config.toml
num_hidden_layers = 8
num_attention_heads = 3
intermediate_size = 384
rope_theta = 10000.0
rope_fraction = 0.5
attn_scale = 0.177
init_std_o = 0.0152
init_std_down = 0.00759
optimizer = "adamw"
beta2 = 0.98
warmup_steps = 260
schedule = "wsd"
decay_fraction = 0.555
final_lr_fraction = 0.02
max_steps = 8412
Each number is 50 + 15 x the weight over its row's rms, rounded and kept within 0 to 99. Layers, rows and columns count from 0. The size before them is the row's rms in percent of the matrix's.

# up: layer 3 MLP up, 384x96, rms 0.282, rows 88-94, columns 0-95
# down: layer 3 MLP down (transposed), 384x96, rms 0.266, rows 88-94, columns 0-95
up88 094:58 53 62 42 55 71 51 32 32 65 65 47 62 61 46 55 63 76 63 44 80 30 24 25 43 47 32 15 41 66 32 45 35 68 40 57 38 49 76 53 42 45 99 64 72 50 30 40 37 40 75 55 54 42 44 63 56 58 72 73 59 55 51 57 38 57 48 52 44 19 61 58 66 37 79 42 75 55 48 68 48 60 63 57 56 71 28 63 53 65 60 49 60 57 41 55
down88 098:53 35 68 72 85 38 64 53 33 52 74 64 29 20 30 32 44 44 38 77 35 33 51 43 69 78 43 53 45 42 48 58 59 64 43 66 51 28 27 62 54 70 49 62 65 51 40 36 54 49 53 62 49 53 42 56 46 41 49 26 39 68 89 52 33 27 41 47 74 82 63 52 77 46 33 26 45 30 42 44 56 46 28 38 43 59 47 62 56 44 81 39 45 37 60 47
up89 087:53 57 43 61 40 62 67 67 40 28 55 34 53 67 56 69 30 48 54 52 59 49 64 58 26 70 56 42 54 56 59 43 47 60 70 72 52 45 46 59 42 31 63 56 43 38 58 73 36 51 54 62 78 35 44 50 67 34 21 40 51 25 48 45 60 85 41 53 44 30 43 36 64 35 72 46 49 39 31 46 23 53 27 47 31 49 33 72 39 70 55 65 67 15 95 75
down89 089:35 62 44 31 66 28 55 39 35 69 38 45 62 25 36 40 54 72 51 73 35 81 67 50 55 70 56 58 60 58 48 41 61 40 50 35 24 42 36 41 44 71 35 29 54 59 82 37 76 55 47 64 50 43 33 45 36 00 43 76 35 44 70 41 39 26 49 43 49 48 46 69 59 59 32 50 54 57 69 52 57 70 60 37 67 46 68 48 52 40 51 38 42 60 32 44
up90 090:69 40 52 63 43 54 65 31 33 54 37 44 43 67 59 40 56 54 51 42 54 65 50 56 30 63 32 47 76 61 60 69 43 59 57 45 29 54 65 41 42 76 67 61 61 20 50 66 47 26 54 57 54 56 48 66 14 50 36 54 99 38 63 29 66 31 61 49 61 45 51 32 52 55 49 57 79 55 51 62 32 28 64 29 50 55 34 87 46 32 66 67 28 30 71 44
down90 097:50 47 57 56 79 57 53 54 45 48 40 56 44 76 50 58 36 36 65 21 52 48 43 73 67 43 74 39 54 67 39 42 32 52 51 33 65 58 55 53 32 31 71 75 62 50 62 46 30 44 67 40 58 85 51 48 51 06 70 52 52 49 44 41 91 23 45 49 66 78 61 58 31 47 29 60 41 42 10 52 60 25 43 60 68 56 53 45 50 52 59 34 68 58 38 43
up91 095:56 77 24 48 53 55 55 43 37 46 42 37 59 55 56 42 46 37 56 64 31 26 46 34 57 61 36 59 79 65 65 54 36 24 64 38 45 53 75 45 63 55 57 75 47 44 42 37 85 42 82 65 53 28 39 42 70 52 62 45 41 53 31 36 37 62 39 61 54 53 71 88 51 30 37 67 39 59 49 84 25 54 31 47 61 54 41 41 41 61 10 40 75 54 56 43
down91 094:75 50 64 59 33 67 40 46 31 31 43 46 57 51 43 44 60 28 43 60 36 66 34 63 31 84 55 59 25 81 52 51 44 18 37 51 69 52 35 56 42 46 65 37 46 43 48 36 49 57 31 39 69 37 35 31 65 57 44 59 42 58 27 68 43 53 45 55 15 60 63 59 35 35 44 68 53 59 59 56 25 67 36 71 88 65 92 35 46 39 61 34 37 57 48 55
up92 103:44 58 50 67 23 36 38 43 70 40 40 71 72 45 04 47 45 38 52 54 37 31 46 40 47 36 61 32 38 84 34 36 59 61 70 69 63 42 70 56 84 76 49 59 54 43 53 53 43 27 42 74 64 54 44 70 65 48 35 52 42 54 90 32 39 63 56 48 57 73 40 39 24 32 75 47 72 49 59 49 39 56 47 25 60 47 47 46 43 46 62 48 32 63 60 46
down92 099:61 38 41 52 32 39 39 52 58 45 33 85 35 61 26 47 69 39 59 26 48 27 65 20 66 72 55 54 34 54 69 39 70 72 73 64 45 38 55 26 25 45 51 45 28 22 55 62 39 53 74 41 38 59 75 61 39 46 53 52 50 61 46 58 39 42 92 43 42 36 50 38 38 60 61 59 66 48 68 69 60 78 67 73 35 62 55 41 30 61 54 36 64 51 38 45
up93 097:39 61 58 24 52 29 56 46 15 67 47 35 46 34 41 35 10 49 61 63 65 68 34 52 35 32 57 27 49 83 70 22 42 46 48 57 28 71 63 44 61 53 47 40 51 66 60 56 77 42 55 45 42 38 81 67 37 40 33 62 57 29 48 69 42 32 43 49 49 59 44 67 31 63 48 67 52 61 63 58 39 69 17 54 48 44 49 38 57 21 65 64 33 70 55 36
down93 098:66 42 49 63 31 44 56 37 23 48 52 40 54 37 38 59 55 48 36 46 31 59 52 39 57 31 64 51 76 43 47 54 00 76 77 57 45 56 39 65 24 63 10 57 62 57 54 56 55 58 76 59 53 43 49 39 28 74 45 25 25 47 52 39 61 66 84 68 39 43 22 53 87 36 70 37 62 58 67 46 57 49 37 60 37 53 51 43 56 31 41 45 57 50 55 51
up94 094:81 61 49 47 61 55 61 57 48 67 60 34 37 34 38 68 56 44 56 52 93 55 57 48 72 45 32 44 75 86 49 55 49 49 52 28 47 29 66 27 44 34 30 40 47 56 55 50 88 67 71 52 26 34 85 62 49 65 48 32 41 54 59 64 40 34 22 58 56 37 57 74 34 50 49 64 60 51 44 45 76 64 30 56 62 50 49 53 61 75 66 26 39 36 49 49
down94 096:81 27 59 49 84 41 44 45 50 58 38 77 33 41 71 51 62 30 46 55 52 46 32 37 54 33 84 48 15 79 51 68 49 69 49 68 42 63 48 78 28 72 48 50 53 37 53 63 27 55 32 45 42 43 37 51 41 44 34 20 48 51 60 39 75 48 30 54 51 52 43 44 55 76 55 71 40 75 47 58 64 25 58 61 50 26 59 56 48 45 36 30 43 52 44 26